{
  "n_layer": 16,
  "d_model": 256,
  "n_head": 2,
  "n_kv_head": 2,
  "head_dim": 128,
  "d_mlp": 1024,
  "vocab_size": 1024,
  "activation": "squared_relu",
  "norm": "layernorm",
  "norm_place": "pre",
  "norm_eps": 1e-05,
  "positions": "rope",
  "rope_base": 466000.0,
  "rope_fraction": 1.0,
  "qk_norm": true,
  "attn_scale": 0.0884,
  "bias": "qkv",
  "tie_embeddings": false,
  "parallel_block": false,
  "extras": ["local attention windows", "shifted keys", "gated attention", "value embeddings", "hashed n-gram embeddings", "capped logits"],
  "init": "normal",
  "init_std_qkv": 0.0292,
  "init_std_o": 0.0292,
  "init_std_up": 0.0292,
  "init_std_down": 0.0,
  "optimizer": "adam_variant",
  "lr": 0.00178,
  "beta1": 0.95,
  "beta2": 0.95,
  "weight_decay": 0.087,
  "lr_head": 0.00673,
  "grad_clip": 1.0,
  "warmup_steps": 503,
  "schedule": "wsd",
  "decay_fraction": 0.665,
  "decay_shape": "sqrt",
  "final_lr_fraction": 0.0,
  "batch_tokens": [32768, 65536, 131072],
  "seq_len": 1024,
  "doc_mask": true,
  "train_tokens": 629700000,
  "steps": 9975,
  "dataset": "wikipedia_en"
}
Each number is 128 + 24 x the weight over its row's rms, rounded and kept within 0 to 255. Layers, rows and columns count from 0. The size above them is the row's rms in percent of the matrix's.

# layer 10 MLP down (transposed), 1024x256, rms 0.0883, rows 125-151, columns 0-127
size [113  96  11 105 105  56 109 109 113 118 114  17 111  96 115 111 104 114 102 106 108 117  95 101 102 116 106]
[[117 181  81 119 136 141 108 122 123 117 137  83  92 171 115 144 148 145 138 106 141 150 158  89 158 105 135 148  87 110 110 151 122 138 108 123  85 135 102 133 134 152 154 148 111 120 172 111 161 117 137 156 119  99 118 106 103 144  95 164 104 123  93 101 150 147 122 113 137 126 112 139 143 132 116 140 100  85 129  85 104 116 126  96  76 138 174 133 129 158 141 126 108 104  83 115 118 144 129 134 118 145 144 102 116 109 182 115 116 110  83 106 102 133 154 127 131 106 100  95 144 117 130 134 121 182 148 111]
 [140 106 146 119 121 155 118 142 127 100 114 167 101 108 148 140 133  97  99 130 114 160 174 148 170 128 144 103 165  89 141  90 124 145  94  95 164 124 157  96 110 130 143 139 142 109 156 108 140 125 135 126 116 139  92 139 106 134 106 124 130 134 112 122 116 135  80 148 162 124 152 142 153 128 134 138 118 108 111 156 121 133 123 155 128 122 154 131 128 135 108 129 152 150  93  72 121 119 139 174 135 133 131 143 142 119 102 104 161  99 158 152  69 141 149 146 135 127 145 146 182 178 118 133 147 109 112 110]
 [120 149 119 109 124 163 109  94  96 167 117 125 159 210 143 111 177 115 127 145  77 110 135 114 142 154  98 107 115 121 138 140 122  90 120 120 121 116  90 141 123 131  99 105 148 134  74  87  93 115  98  96 160 129 144 110  99 147 183 160 145 185 114 106  97  95 164 129 153 161 109 104 122 134 139 127 119 103 154 151 101 163 105 107 125 119 186 151  92 135 111 117 128 122 126 129 122 130 123 177 113 126 127 184 182 111 149  77  96 128 114 112 149 156 135 174 118 149 128 113 169 131 164 119 129 128 111 136]
 [111 168 121 161 104  99 124 175 118 173 109 144 133 131 131  90 135  98 132 110 157 133 110 153 130  80  96 110 138 134 138 103 170 125 151 144 137 126 169 149 131 160  93 121 139 168 150 130 134 114 122 108 134 129  90 150 135 112  92 141 120 135  87  94 127 161 131 121 114 169  93 147 101 106 163 119 165 113 123 143 142  91 132 107 143 111 113 115  91 118  98  78 131 150 126 154 135 145 138 118 116 116 146 141 125 158 121  86 131 120 120 125 151 112 105 109 114 160 145 120 182 133 119 144 118 148 130 140]
 [119  95 134 132 140 195 125 127 166 147 174 132 180 184 117 129 104 155 113 146 116 164 156 137 149 132 140 123 132 147 135 145 113 106 129 104 142 114 115 130 124 133 108 151 142 127 106 102 103 104 110 137 116 135 111 159 104 121 113  85 126 152 110 135 113  90 141 110 130 165 172 148 147  90 129 108 114 105 153 160 129 121 147 164 142  97  94 114 113 119 126 121  97 164 128  81 105 127 136 154 142 122 158  86 115  95  93 147  46  95  86 151 149 151 112 117 114  88 138 125 122 126 120 148 106  97 111 142]
 [121 129 146 132 112 120 162 148 126 145 148 136  88 115 121 169  93  74 112  99 136 152 126 160 119 148  91 132 119 124 145 119 140 120 148 118 120 124 142 113 131 142 135 158 131 131 125  89 156  63 147 163  92 165 140 147 132 137 174 109 124 130 105 122 124 147 164 114  96 139 118 135 164 121 142 124  73 129  74 165 120 169 158 137 172 107 138 122 130 128 112 109 156 104 165 117 114  67 112 100 101 121 140 137 155 139 161 130 121 103 154 110 201 122 112  85 124 107 125 140 130 122 115  91 125 105 124 116]
 [115 119 168 144 102 136 127 128 136 133 159 127 170 144  85 102 111 128 107  99 141 150 100 150 103 132 142 122 120 142 131 139  90 134 144 128 139 148 119 109  91 142 118 125 146 101 115 148 143 118 137 121 149 102 162 127 118 106 156  93 157 116 148 112 140 153 110 131 135 162 146 154 110 113 142 117 119 144 142 116 128 130 165  86 115  64 134 130 131  80  80 160 159 163 128 115 155 153 108 179 131 143 136 125 129 138  58 129 144 169 103  93 139 147 102 198 150  83  98 110 148 130 176  80  96 156 117 129]
 [103  93 122 160 144  78 144 143 138 154 154  85 160 120 185 156 177 121 139 131 129 111  75 105 188 111 149 153 119 128 119 113 144 117 139 126 123 110 141 149 116  86 124 152 125 175 130 107 106 130 184 133 122 127 135 127 116 102  82 154  94 126 122 122 133 164 126 119 134 119 168 168 153 113 158 112 122 125 111 141 146 111 135 102 133 149 149 143 125 123 105 118 153 113 127  96 104 160 154 128 146 125 122 151 101 120  99  83 154 130 110 127 167 139 129  85 123  66 124 127 124 157 101 154 178 127 106 133]
 [111 125 128 116 133 122 125 149 140 138  93 110 144 151 160  81  96 113 171 112 105 167  79 114 106 132 126 174  99 107 166 162 140 121 139 119  90  99 102  98 119 123 125 178 121 130 160 127 103 133 131 119 138 151 144  85 141 125 167  85 108 129 106 118 117 160 156 112 152 127 124  84 139 142 174 125 166 153 111 177 110 129 104  91 117 145  91 136 146 158 153 122 156 149 117  86  98 154 144 146 166 157 161 172 116 136 135 156 139 141 108 137  91 105 119 108 146 147 148 123 114  98  96  77 152 100 132 173]
 [133 128 123 109  85 145 120 189 131 157 149 114 164 120 154 141 121 122 104 124  96 146 144 118 119 110 133 134 113  99 112 147 131  84 131 139 135 133 142 126 114 115  86 148 114 159  89 169 105 139 114 144 147  81 118 142 142  93 148 152 143 105 131  88 116 155 111 136 127 142 145 154 134 113 171 144 114 115 147 142 136 189 153 143 121 173 153 150 111 119 151 136 154 105  97 142 109 108 147 126  50 116 130  77 108  94  66 157 128 108 119 128 147 129 169 125  87 134  89 167  99 151 129 109 165 138 134 161]
 [162 114 163 126 157 149  98 143 141 114 133 124 130 119 112 148 154 135  90 141  91 111 133 149 120 185 146 142 120 125 131  88  86 110 115 120 128 123 133 125  88 108 129 103 124 106 130 160 145 157 149 125 139 152 155 160 113 135 144 135 126 160 127 131 140  87 119 110 124 155 131 176 102 115 144 126 166  93 150 107 125 115 123 170 157 147 113 121  30 134 152 118 104 129 118 177 133 100 121 134 132 101 127 115 148 124  88 171 133  60  78 133 146 108 111 122 144 108  98 132 121 117 151 105  86 123 153 111]
 [111 170 158 144  92 156 119 129 136 120 136 122 167 150 121  84 130 122 119 144 109 159 100 120  68 134 120 111 140 160 131 114 166 133 129 158  80 160 129 141 149 106 102 131 137 142 117 148 114 113 135 103 111 128 110 109 165 155 126 154 121 127  92  71 109 152 146 149 145 134 102 150 146 108 154 104 103 122 135 120 130 127 158  98 128 116 131 169 117 136 139 104 107 115 166 121 106 144 109 141 133 142 119 126 109 178 118 143 129 102  90 158 173 115 123 203 112 146 137 132 171 173 138 146 127 104 169 123]
 [128 188 125 152 107 151 111 108 154 126  81 120 140 100 125 136 113 158 139  72 163 130  90 135 105 140 107 121 119 162 134 168 107 176 137 107  92 153 125 135  98 170 130 134 167 119 114 134  82 126 109 143 131 112  87 169 125 104 125 137 116 120 123 141 105 126 113 106 143 125 133 118 131 139 122 107 138 149 134 173 131 106 110 106 176 116  88 103  94  80 116 132  60  85 138 117 105 170 143 133 135 149 107 129 111  84 127 119 142 118 142 174 140 123 152 117 156 120 140 105 123 113 141 153 163 148 129 171]
 [153 166 153 119 111 100 130 129 155 138 142 155 127 121 124  96 140 155 121 102 140 116 136 132 104  92 171 165 146  90 114 119 118 132 132 100 116 115 132 131  76 142 125 116 104 135 129 170 133 146 142 155 171 161 137 115 108 134 112 128  88 120 133 152 147 103 139 142 117  66 127 143 102 145 107 145 151 107 148 184 138 128 136 154 179 106 138  87 131 121 147 116 116 167 117 150 112 162 162 148 109  85 109 114  97 108 138  92 131 161 175 123 131 125 123 136 138 161 154  84  86 133 106 134 150 121 124 105]
 [117 138  97 126 147 113 128 168 207 118 112 141 133  90 105 108 144 141  94 135 115 142 138 149 156 150 130 118  58 157 121 114 133 148 128 106 137 148  95 141 149 153 146 145 161 109 115 124 113 126 149 141 126 112  93 134 152 135 123 120  80 170 119 134 122 112  71 112 116 160 102 136 126 105  89 108  99 108 159 100 105 145 129 154 152 135 156 121 137 115 125 105 130 107 188 147 141 148  78 128 123 131 131 131 167  89 135 120 103 132 129 128 146 134 117 123 122 165 161 128 144 103  84 151 113 103  89  67]
 [104 128 127 123 174 131 159  93 115 158 151 148 118 149 134 102 139 160 126 148 105 101  99 140 130 145  82 158 121 156 174 109 134 163  91 126 104 119 115 163 128 127 100 137 147  98 116 115 136 136 154 140 125 140  89 136 105 148 141 129 100 139 105 126  91 117 180 137 140 112 159 144 135  97 132 118 132  82 110 130 149 112 145 152 137 134 118 117 128 151  99 109 125 108 136 152 132 152 106 130 126 104 140 110  99  85 148  84 179 137 118 115 130 113 122 150 149 140 181 114 160 151  94 158 118 107 134 106]
 [131 124 138 152 150 144 144 123 145 101 148 127  96 121 117 105 102 137 143 122 140 160 104 145 115  98 127 102 144 184 167 118 150 112  59 123 135 145 155 103  91 147 138 135  96  96 137 127 142 136 123 127 113 184 165 157 145 132 132  92 112 127 130 113 143 166 138 126 131 135 146 122 144 124 126  79 114 128 153 130 144 119 134 146 116 126 114 132  69 158 129 124 104 143 136 107 124  85 127 115  99 117 145 128  81 140 155 167 124 122 145 106 137 103 112 138 135 119 133 148 168 153 129  94 144 130 120 170]
 [157 147 172 129 126 120 124 214 111 137 153 100 108 101 119 125 119 102 136 143 125 179 127 140 105 119 150 144 125 130 118 132  78 123 111 152 156  81 112 122 117 133 136 113 147 119 141 149 167 157 109  93 140 129  94 136 106 150 129 113  69 148 137 139 100 113 122 130 161 120 104 185 131 134 106 113 108 111 142 143 124 135 135 105 164 118 131 170 115 153 128 124 124 153  98 135 109 102 117 126 162 183 119  75 112  98  89 100 106 147 117 159 105  80 129 132 127  65 153 108 161  98 115 113 149 139 122 123]
 [135 162 189  97  94 131  81 146 143 112 128 100 102 154 126 121 112 121  93 140 148 108 107 136 161  89 152 149 129 141 123 128 172 117 136 176 111 122 104 165  73  86  88  88 106 132 143 133 132 153 116  99 115 125 101 142 154 101 142 182 139 108 140 165 136 151 143 176 119 147 169 123 130  80 133 128 123 117 112 160 153  90 147 159 158 102 149  80 140  82  73  73  99  71 122 142 149 131 114 135 119 132  96 161 136 153 148 127 134 120  85 125 145 179 149 132 146 108 114 115 143 136 124 122 119  77 121 156]
 [110 178 135 113 130 111 118 126 109 149 148 101 102 170 104 147 126 138 143 103 135 163 118 137 118 119 132 114 120 153  97 115 132  91 118 128 125 155 135 119 147  91  75 144 157 119 197 150 110 153 153 149 144 162 126  89  93 150 129 109 145  90 111 122 111  83 110 118 158 143 124 144  99 149 106 145 106 150 140 135  89 111 152  90 122 124 155 172 100 118 132 138 142 126 136 116 105 144  86 102  72 154 156 149 112  92 113 108 116 153 127 153 107 165  87 110 147 149 149 118 118 131 132 139 145 128 131  95]
 [113 183 121 109 148  92 117 149 136  88  73 135 144 127 106 136 128 106 166 115 131 129 194 131 135 144  84 125 150 132 147 124 181 161 135 105 123 102 122 160 115  87 148 117 148 129 132 133 132 155 118 144 136 137 131 133 118 126 133 125 126 154 130 137 135 113  83  86 114 130  77 132 134 142 139  81 128 128 123 145 133 134 139 146 139 138 138 154 115 108 118 122 121 109 110 126  94 152 126 115 141  94 126 124  67 113 107 140 143 100 130 152 115  93  97  76 153 184 171  84 117 141 100 111 136 178 112 118]
 [119 142 159 125 141 182  96 140 132 146 125 123 156 173 117 142 127 134 137 128 143 158  86 148 144  98 157 134 142 116 141 130  93 157 119 117 136 107  83 137 138 146 100 144 129 109 100 143 135 108 103 148 136 148 102 113 157  96 130 101 129 139  98  89 149 118 133 118 115 135  88 103 130 162 121 149 101 149  81 136  92 172 120 132 122  79 121 141  92 106 159 137 151 143 128  98 169 116 165 148  99  90  98 138  80 103 149 107  72 140 109 137 145 142 130 167 134  88 116 113  68 172 118 125 150 117 128 106]
 [120 142 123 129 127 116 131 156 158 128 110  93 127 148 158 153 123 119 142  94 161 102 131 140 135 118 112  95 121 106 144  96 106 100 108  92 139 127 147 147 148 138 129 160 135 113 108 122  78 142 123 162 117  81 166  93 118 110 149 128 142 164  76 147 131 116 108 143 115  87 134  90 100 121 108 131 129  79  91 131 131 144 116 147 115 151 124 169 133 146  98 116 129 121 128  64 117 142 122  99 130 118 114 101 102 130 130 150 156 140 158 157 106 128 157 123  76 128 117 130 143 128 127 134 128 113 123 106]
 [130 119 100  99 126 130  94  88 124 148 121 124  88 102 144 161 146 102 145 147  66 140  83 160 136 114 130 155 119 139 107 116 143 146 182 148 118  98 130 131 145 172 141 131 100 145 122 133 117 156 120  97 143  92 122 122 185 126 133 124 160  85 128 119 146 113 106 164 130 178 133  88 126 126 125 128 156 150 135 120 151 129  74 153 147 167 136 138 128 133 148 173 106 110 124  96 149 119 115 107 149  91 103 180 128 142  69 125 117 133 159 120 110 126 123 119 160  81 146 124 101 108 146 106 101 132 141 186]
 [142 102 174 103  89 122 103 140 101 144 165 120 112 113  75 137 126 113 134 147 133 119 163 131 112 140 126 160 146  68 118 131 178 119 149 179  72 133 108 131  94  88 142 130 150 153 116 134 121 131 142 114 137 115 138 106  95  83 106 138 117 114 136 166 146 196 143 171 151 127 105 138 133  90 117 157 133 170 135 129 100 132 149  68 104 190 137  79 145 123 136 125 153 103 154 154 107 126 130 152 135 174 145 114 108 154 156 102 124 131 131  91 153 109 111 110 100 120 118 140 124 159 117 159 135 102  99 117]
 [141 137  90 100 131  94 125 105 103 113 109 127 155 113 136 103 112 114 140 124 122 171 167 111 142 172 125 104 107 182 111 127 130 104 136 143 153 117 120 128 153 138 102 154 134  94 132 163  98 148 161 174 142  94  94 164 139 141 127  82 127 142 112  96  84 138 148 126 168 157 125 156  99 104 142 125 135 131 168 115 124 144 112 155 110 136 102 125 105 124 146 158 145 144 110 104 128 136  90 147 147 157 115 112 119 111  78 114 133 114 163 134 186  75 145  98 120 108 128 178 151 133 159 137  89 193 119 124]
 [156 139 124 147 169  90 140 120 164 109  84 103  94 116 108 176 150  96 120 162 126 160 119 153  99 119 136 127 117 100 134 115 125 144 100 127 187 126 131 118 148 105 138 146 115 175 113 140 139 110 127 115 125 120  73 104 117  90 113 108 151 153 129 113  91 123 152 127 104 136 151 116 127 153 126  96 171 162 141  95 141 111 115 114 131 113 108 101 123 170 113 138 156 116 152 105 154 148  95 102  87 176 155 146 146 107 137 131 155  74  95 109 164  95 151  94 133 114 149 108 154 127 114  99 144 129  92 127]]
# layer 10 MLP up, 1024x256, rms 0.0929, rows 126-152, columns 0-127
size [ 88  18 110 105  65 116 110 111 126 117  19 107  99 112 115 105 115  98 105 110 117  99  96  97 121 104  32]
[[ 92  88 137 134 129 126 139  93 104 126 109 120 128  85 115 144 137 102 134 139 109 113 114 119 142 152  92 112 139  85 107 137  90 137 128 115 158 143 191 168 169 166 157 172  99 156  86  91 116 118 105 142  99 149 122 141 122 148  74 115 119 121  97 143 122 149 147 122 141 153 136  88 108  90 130 113 113 106  42 157 114  76 109 118 143 161 158 118 139  85 141 142 149 126 125 114 122  88 107 155 144 120 156 129 143  94 134 103 113 128 144 155  78 111 110 136 141 155 150 122 127  68 118 129 133 100 155 135]
 [ 85  84 125 101 199  89 143 124 116 139 136 103 141  95 150 163 113  86  94 146 128  99 160  95 134 149 127 106 127 161 142 168 144 123 156 130 141 110 149 141 138 131 138 116 147 144 126  93 162 138 114 129  93 124 169 115 117 135 123 176 139 118 131 139 150 139 142 153 158  86 143 109 155 133 140 153 121 163 123 130 156 103 154 124 140 139 125 109 144 130 136 169 135 147 144  95  86 123 158 115 112 102 128 131 144 157 116 146 130 147 178 154  88 146 137  98 131 165 105 144 102 136 129 132 111  89 152  92]
 [125 141  75 147 133  87 192 130 130 119 143 151  76  86 139 121 124 120 102 149 150 164 150 143 142 110 115 115 134 123 143 154 138 101 102 168  85 134 111 117 124 146 106 110 140 149 104 123 149  98 111 107 118 111 117 137 156 135 114 147 129 114 130  98 107 129 145 108  99 134 149 130 159 132 104 135 146 166 158 129 166 105 139 146 152 106 101 125 131  84 137 126 116  98 178  96 119 142 165 119 111 112 134 164 130 113 113 151 110 158  99 155 158 115 115 142 112 119  88 122 146 113  97 106 136 129 144 143]
 [ 86  82 135  98 113 123 135  89 147 120 150 139 122  99 118 106 112  86 128 121 125  86 146 120  85 118 120 142 156 118 109 125 113 105 140 101 161 124 123 174 109 112 126 117 128 143 133 111 117  94 103 135  85 173 130 148 105 136 111 128 104 136 125 114 140 116 146 126 125 101 120 124 138 145 156 104 146 104 112 117 185 104 131 128 151 101 133 129 102  78 137 122  95 153 142 118 130 156 173 143 150  87 163 122 118 142 114 118 127 172 165 152 145 113 139 153 123 180 113 111 128 101  74 184 110 144 148 146]
 [143  85 124 130 122 138 158 171 143 129 128 149 143 128 159  91 137 126 120 115 148 101 143 116 145 163 140 122 120 163 149  79 113 111 135  84 112 125 111 144 131 140 126 105 149 130 148 126 160 109 129  98 134 124 133 156 122 153  83 145 200 143 120  98 132 152  94 103 153  95 129 167 130 130 143 153 106 119 106 136 145 138 148 134 145 135 125 117 168 158 103 163 102 144 127 140 109 149 121 116 137 104 112 126  92 138 142 141 141 113 183 139  98 159 142 114 130 139 107 111 119 143 130 139 122 149 110 107]
 [135 111 118 136 148 153 135 114 149 162 148 183 162 129 124 106 138 100 103  89 135 119 113 141 177 101 149 125 145 147 104 167 173 124 144  95 109  90 101 108 104 145 103 145 144 105 142  90 164 113 144 155  97  84 119 126 126 109 112 124 192 129 142 125 159 125  87  86 107 153 103 132 135 112 122 111  90 128 107 101 112 127 118 124 157  99 107 120 151  94 130 128 130 156 179 127 141 149 153 158 113  81 121 112 118 155  99 104 157 140 138 138 121 145 154 156 126 180 123 146 118 160 125 133 137 141 166 134]
 [145 114 144 143 138 121 104 115 142 129  94  86 130 153 154 113 196 126 150 117 157 130 104  90 161 154 162 131  96 135 139 142 125 152 118 169 110 167 169 112 174 127 108 122 162 150 132 162 118 162 156 123 128 183 125 161 132 141 165 113 182 111 112 132 150 131 148 110 141  99 114 149 119  96 132 151 131 107  88 138 126 121 105 122 151 118  98 178 138 163 139 147 134 151 197 157 140 122 162 159 103 104 107 133 112 135 133  88 115  82 125 118  92 133 113 126  90 198 124 139 125 126 152 121 132 107 155 149]
 [130 151 108  94 116 118 133 122 138 116 119 118  85 127 123 127 105  98 116 121 115 151 121 110 159 141  94 170  90 119 151 116 184 160 156 149 105 161 175 141 121 140 128 149 147 134 105 126 134 111 146 115 139 152 113  94 143 116 146 116 119 114 142 111 121 157 113 128 129 118 140  84 122 144 130 165 155 137 109 134 135 155 158  94 199 127 115 164 125 165 126 116  82 130 114 126 132 159 191 168 115 145  74 164 132 125 109 153  98 115 146 161 147 102 132 126  61 141 147 161  93 134 142  97 135 117 122 123]
 [108 135 114 112 120  94 110 159 141 190 126 183 109 116 149 151 125 145 127 142 142 111 104 120 173 125 133  82 118 137  99 157 158 123 175 103  87 166  94 128 120 139 129 124 151 137 140 142 107  91 146 150 133 122  92 130 146  96 161 157 137  96 148  70 165  90  74 107 158 111 163 136 154 150 166 147 130 133 123 141 172 144 150 167 141 164 120 140 121 113  93 140 127 138 120 142 132 110 140 130 104  77 131 120 110 103  82  85 122 127 149 122  93 134  78 136  99 111  73 135  91 108 126 135 112 134 158  70]
 [149 169 116 158 123 141 185 137 117 121 126  85 124 114 149 112 130  80 122 120 126 133 187  85 143 124 124 131 124 139 122 125  88 106 143 198 143 147 148 121  98 149 125 102 115 137 120 161 176 112 162 121 122 103 126  92 119 166 144 189 130 103 135 134 117 161 143  77 128 122 116 114 125 133 183 166 135 118 142 121 154 138 114 160 165 125 136 150 100  95 142 132 139 106 119 156  95 140 128 147 104 155 112 156 152 162  70 156 109 115 128 153 126 151 193 141 106 156 105 128 104  80 132 124 141 112 148 122]
 [104 114 129 133 136  97 139  93 119 118  95  97 122  97 135 144 156  95 104 124 125  88 133 119 181 107 113  86 123 172 121 148 126 125 118 132 125 148 127 159 119 130 165 123 108 141  83 114 140 128 168 114  99 150 178 112  79 148  93 137 144 127 111 125 180 138 146 157 149 111 152  99 168 159 140 131 112 129  87 125 111 120 123 182 118 143 117 118 128 121 102 168 133 147 165 111 124 122 155 130 113  86  94 133 141 181 113 144 119 124 152 148  60 125 139 141 118 175 103 133  91 112 157 151 119 111 150  96]
 [161 156 117  93 135 177 138 116 150 108 109  98 135 121 143 112 165 116 103 127 116 144  87  88  96  49 166 116 139 170 132 149 148 133 145 139 135 160 181 184  74 155 139 138 135 101 126 105 138  85 125 124 124  96  95 103 123 118 127 149 125  92 109 118 128 130 153 156 111 159 148 126 149 171 147 163 117 104 139 111 162  87 124 164 150 124  40 108  99 125  91 117 113 151 108 137 155 122 152 173 102 121 108 138 122 133 135 166 106 119  97 123 148 117 142 120 126 185 145 154 120 142 151 142 125 108 166 112]
 [118 151 157 116  89 104 134 160 109 106  79 132 108  84 151 118 142 171 112 116 128 137 132 129 160 111 126 126 179 125 140 159 147 117 142 122 163 108 156 123 122 140 152 120 161 121 152 104 123 114 144 136 132  75 107 163  88 109 128 107 145 131 132 144 134 116 141 158 182 102 158 135  91 125 133 153 113 111 154  97 105 149 104 157 162 112  80 149 112 123 125 113 145 152 160 143 148  94 167  93 142 118 126 123 122 152 103 138 134 130 166  95 143 136 146 137 113 129 131 113 107 124 133  89 133  67 112 123]
 [135 150 137 110 113 137 111 125 122 123 157 136  99  95 116  99 118 147 101 107 120 111 131 140 160 158  80 108 141 121  61 156 130 139 162 163 144 105 139 150 103 140 152 165  92 144 100 152 142 166 137 113 127 127 109 168 126 131  92 151 104 151 124 128 104 142 122 147 113  63 120  87 116 119 125 157  98 152 141  80 111 114 146 132 131 128 145  78 119 120 105 141  70 151 110 143 118 116 201 104  63 143 121 127 119 162 161 117 120 155 110 136  92 134 133  97 115 137 126 139 127 120 143 132 153 119  96 137]
 [144 130 111  82 102  91 124  99 138 146 150 111 143 146 151 143 166  86  93 151 102 118 123 105 101 136 105  82 113 150  69 127 118 137 126 129 122 105 131 127 143 124 117 155 156 152  95 143 150 126 158 120  79 127 125 113 147 175 122 136 127 112 148 117 167 160 102 146 142  82 199 121  88 171 150 116  96 183  97  76 170 143 159 153 105 135 125 127 111 126 167 137 127 141 154 146 123 111 191 107  72 116 131 127 147 129 137 124  92  95 143 133  96 127  97 131 126 121 117 149  69 106  89 144 111 139 139 118]
 [154 156 122 150 117 158 132 119 116 105 117 166 119 117 128  96 167 142  88 106 144 143 126  80 118  99 106 115 125 125 113  90 126 102 147 156  78  85 100 153 112 135 167 108 119 122 127 153 158 113 168 159 124 122 179 149 153 105 146 152 140 130 129 110 168 113 100 151 179 165 185 127  94 102  94 115 106 136 141 128 136 146 111 125 151 113  99 159 109  83 124 133 113 100 147 118 108 104 130 102 116 140 106 149 138 103  68 108 122  81 149 101 134 157 135 136  57 131 162 121 120 114 169 119 107  75 143  81]
 [123 155 149 123 109  95 110 127 128 124 104 127 126 119 149 119 125 133  63 104 177  91 126 144 118 148 130 140  86 163 118 157 137  94 117 105 169 113 118 125 157 113 115 127  94 169 121 119 185  94 126 111 142 124 134 152 127 135  82 155 145 132 100 147 148 103 105 124 106 149 141 146 138  90 139 137 165 130 117 117 156 136 165 111 162 141 132 107 108 147 101 124 106 140 138 120 150 143 146  74  97  97 138 125 143  87 106 181 132 142 139 112 133 109  97 107 114 151 155 104  86  80 119 111 155  90 122 118]
 [111  83 141 167 118 125 106 121 127 138 150  68  86 111 120  93 129 136  89  99 137 136 160 157 168 125 147 111 105 135 148 120 162 147 118 175 125 151 173 135 143 121 133 124 123 145  87 140 116 154 132 127 131 157 127 143 121 171 152 137 116 140 140 143 148 169 113 141 184 114 107 116 113  95 157 121 130 152 118 139 129 123  85 139 104 172 143 163 123 130 151 147  97  77 113 134  96 126 121 140 117  77 115 132 146 151 133 108 112 117 168 129 107 111 185 176  73  95 162 112 154 149 130 147 122 100 177  93]
 [171 117 148  94 142 145 135 118 147 153 148 126  95 127 151 121 147 149  98 144 126 136 108  78 148 105 151 135 122 126  97 202 133 112 167 116 137 134 127 108 129 105 169  91 145 113  97  91 113 102 116 134 101 152 122 138 144 139 123 123 143 133 126 158 112 124  87 113 142 124 156 135 148 154 106 129 131 171 131 106 140 176 124 145 126 112  96 133 177  88 145 120 111  88 134 119 115 114 172 113 118 133 151 146  98  98  64 130 139 127 127 155 103 132 124 144 133 142  97 131 114 141 113 149  77 143 152 123]
 [122  99 123 133 147  94 143 151 134  90 123 130 154 155 108 119 142 134 132 107 166 134 135 141 125  99 131 176 138 184 110 108 131 147 111 127  98 150 124 129 157 143  89 130 132 127 109 119 113 152 152 142 144 117 114 155  79 136 118 137 112 131 156 139 108 145 115  93 130 102 111 152  71 118 124 185 139 132 128 133 114  80 141  93 106 140 124 111 199 108  68 146 108 136 113 131 120 188 149 108 128 145 110 140 125 140 120 155 159 128 185 150  79 128 151 104 123 142 139  75 144 125 133 123 114 139 110 150]
 [142 129  89 160 149 157  96  89 111 146 141 123 132  93 152 103 119  93 108  92 123 102 145  99 127 134 158 115 131 151 147 114  95 148 144 109 109 131 163 130 168 128 127  92 110  79 170 143 132 119 164 135 104 111 153  96 135 116 148 139  99 106  83 114 149 121 128 115 156 102 133 116 124 137 200 163 107 157 109  75 113 118  81 128 154  97 122  93 133 131  96 158 165  56 156 111 139 106 131 155  94 136  88 139 151 150 108 121 111 153 124 111  74 183 176 134  87 141 115 104 123 141 126 166 131 130 139  94]
 [139 169 100 134 135 119 105  96 118 142 102 156 136 101 116  96 151 133 139 139 133 117 130 118 122 118 132 127 131 130 116 185 153 152 122 129 107 124 141 126 145 115 142 119 148 145 118 125 149 120 124 148 126 148 113 153 141 108  73 127 132 115 123 137 128 106 141 107 208 145 141 114 156 156 182 160 111 109 135 130 152 110 150 111 165 155 109 126 163  84 131 151  88 121 144 172 107 115 131 156  85  94 115 117 119  92 128 117 131 113 129 120 123  94 112 105 128 125 100 173 145 150  82 119  79  90 124 116]
 [106  74 152 121 137 117 138 145  81 111 119 149  91 124 126 110 117 146 130  86 141 154 163 145 167 111 138 117 177 128 106 193 121 123  83 109 123 184 115 164 105 143 112 123 126 123 133 102 112 167 169 144  95 130 139 161  80 146  81 133 119 101 100  98 143 126 136 103 108 144 143 133 123 128  86 153 178 115 125 129 121 127  80 114 129 156  99 163 151 115 129 136 177 144 113 133 131 115 129 100 133 151 143 125 152 139 108 158 199 153 117 124 124 174  84  84 155 106 113 144 135 147 157 135 112 126 141  85]
 [133 118 159 104 123  56 153 124 122 137 113  94 125 138 155 144 140 130 148  94 128 104 109 135 140 144  91 133 114 157 137 120 148 154  78 100  98 162  99 130 114 103 149 128 105 122 127 137 171 119 125  74 108 126 118 142 115 118 118 150 118 101 160 113 158 104 170 114 107  91 150 163 122 160  83 162 172 110 137 138 190 121 162 122 172 139 167 131 127 138 119 185 145 128 123 106  97 133 123 142 109 147 109 110 161 150 143 165  99 122 126 110 156 114 130 136 149 146  82 128  88 120 107 134 154  63 153 115]
 [137 103 114 130 143 113 157 102 117 185 132 103 156 141 140 128 150 137 139 122 134 142 104 145 128 154 119  80 117 158 105 109 140 120 146 141 130 103 117 138 120 114 142 102 117 152  88  91 147 137 108 162 107 112 117 162 123 146 144 123 155  84 135 140 134 114  99 154 134 126 128  99 106 149 114 166 128 135 140  81 140 132 117 119 156 165 113 129 136 163 158 121  55 125 194 116 169 159 172 122 101 145 115 133 150 134  92  95 129 121 169 137 123 122 154 155  79 115  97 126  90 135 135 143  74  60 135 121]
 [125 132 154 129 140 166 148  78 155 120 143 128  92  98 121 154 125 136 140 118 109 127 114 155 110 116 130 120 128  99 135 121 126 141 140  86 153 142 114 120 159 174 107 119 157 160  82 134 103  97 179 159  98 135 110 101 132 153 155 146 142  83 106 134 146 164 121 119 104 141 114 115 131 120 159 119  92 131 136 129 125 137 151 119 155  99 151 133 116 136 159 169 121 114 110 127 131 122 107 117 137 142 157 154 157 120 139 111 134  53 119 110 129 112  92 140 125 139 103 124 127 104 128 118 133 136 145 116]
 [106  93 115 105 127 131 155  84 144 127 141 120  89  98 153 116 128 122 119 116 130  77 148  81 137 135 104 116 123 135 154 146 153 107 117 119 148 137 118 127 110 138 134 109 112 136 108 113 146 123 144 101  59  96 163 162  98 166 126 167 133 108 134 141 194 114 117 146 139 136 152 142 138 176 149 133 128 138 103  95 166 133 155 142 128 122 148 128 173 148 144 132 101 106 158 122 127 134 115 111  94 112  89 127 164 152  82 138 121 156 165 166  50 127 159 131  89 172 125 117 109 106 109 142  90 123 157 122]]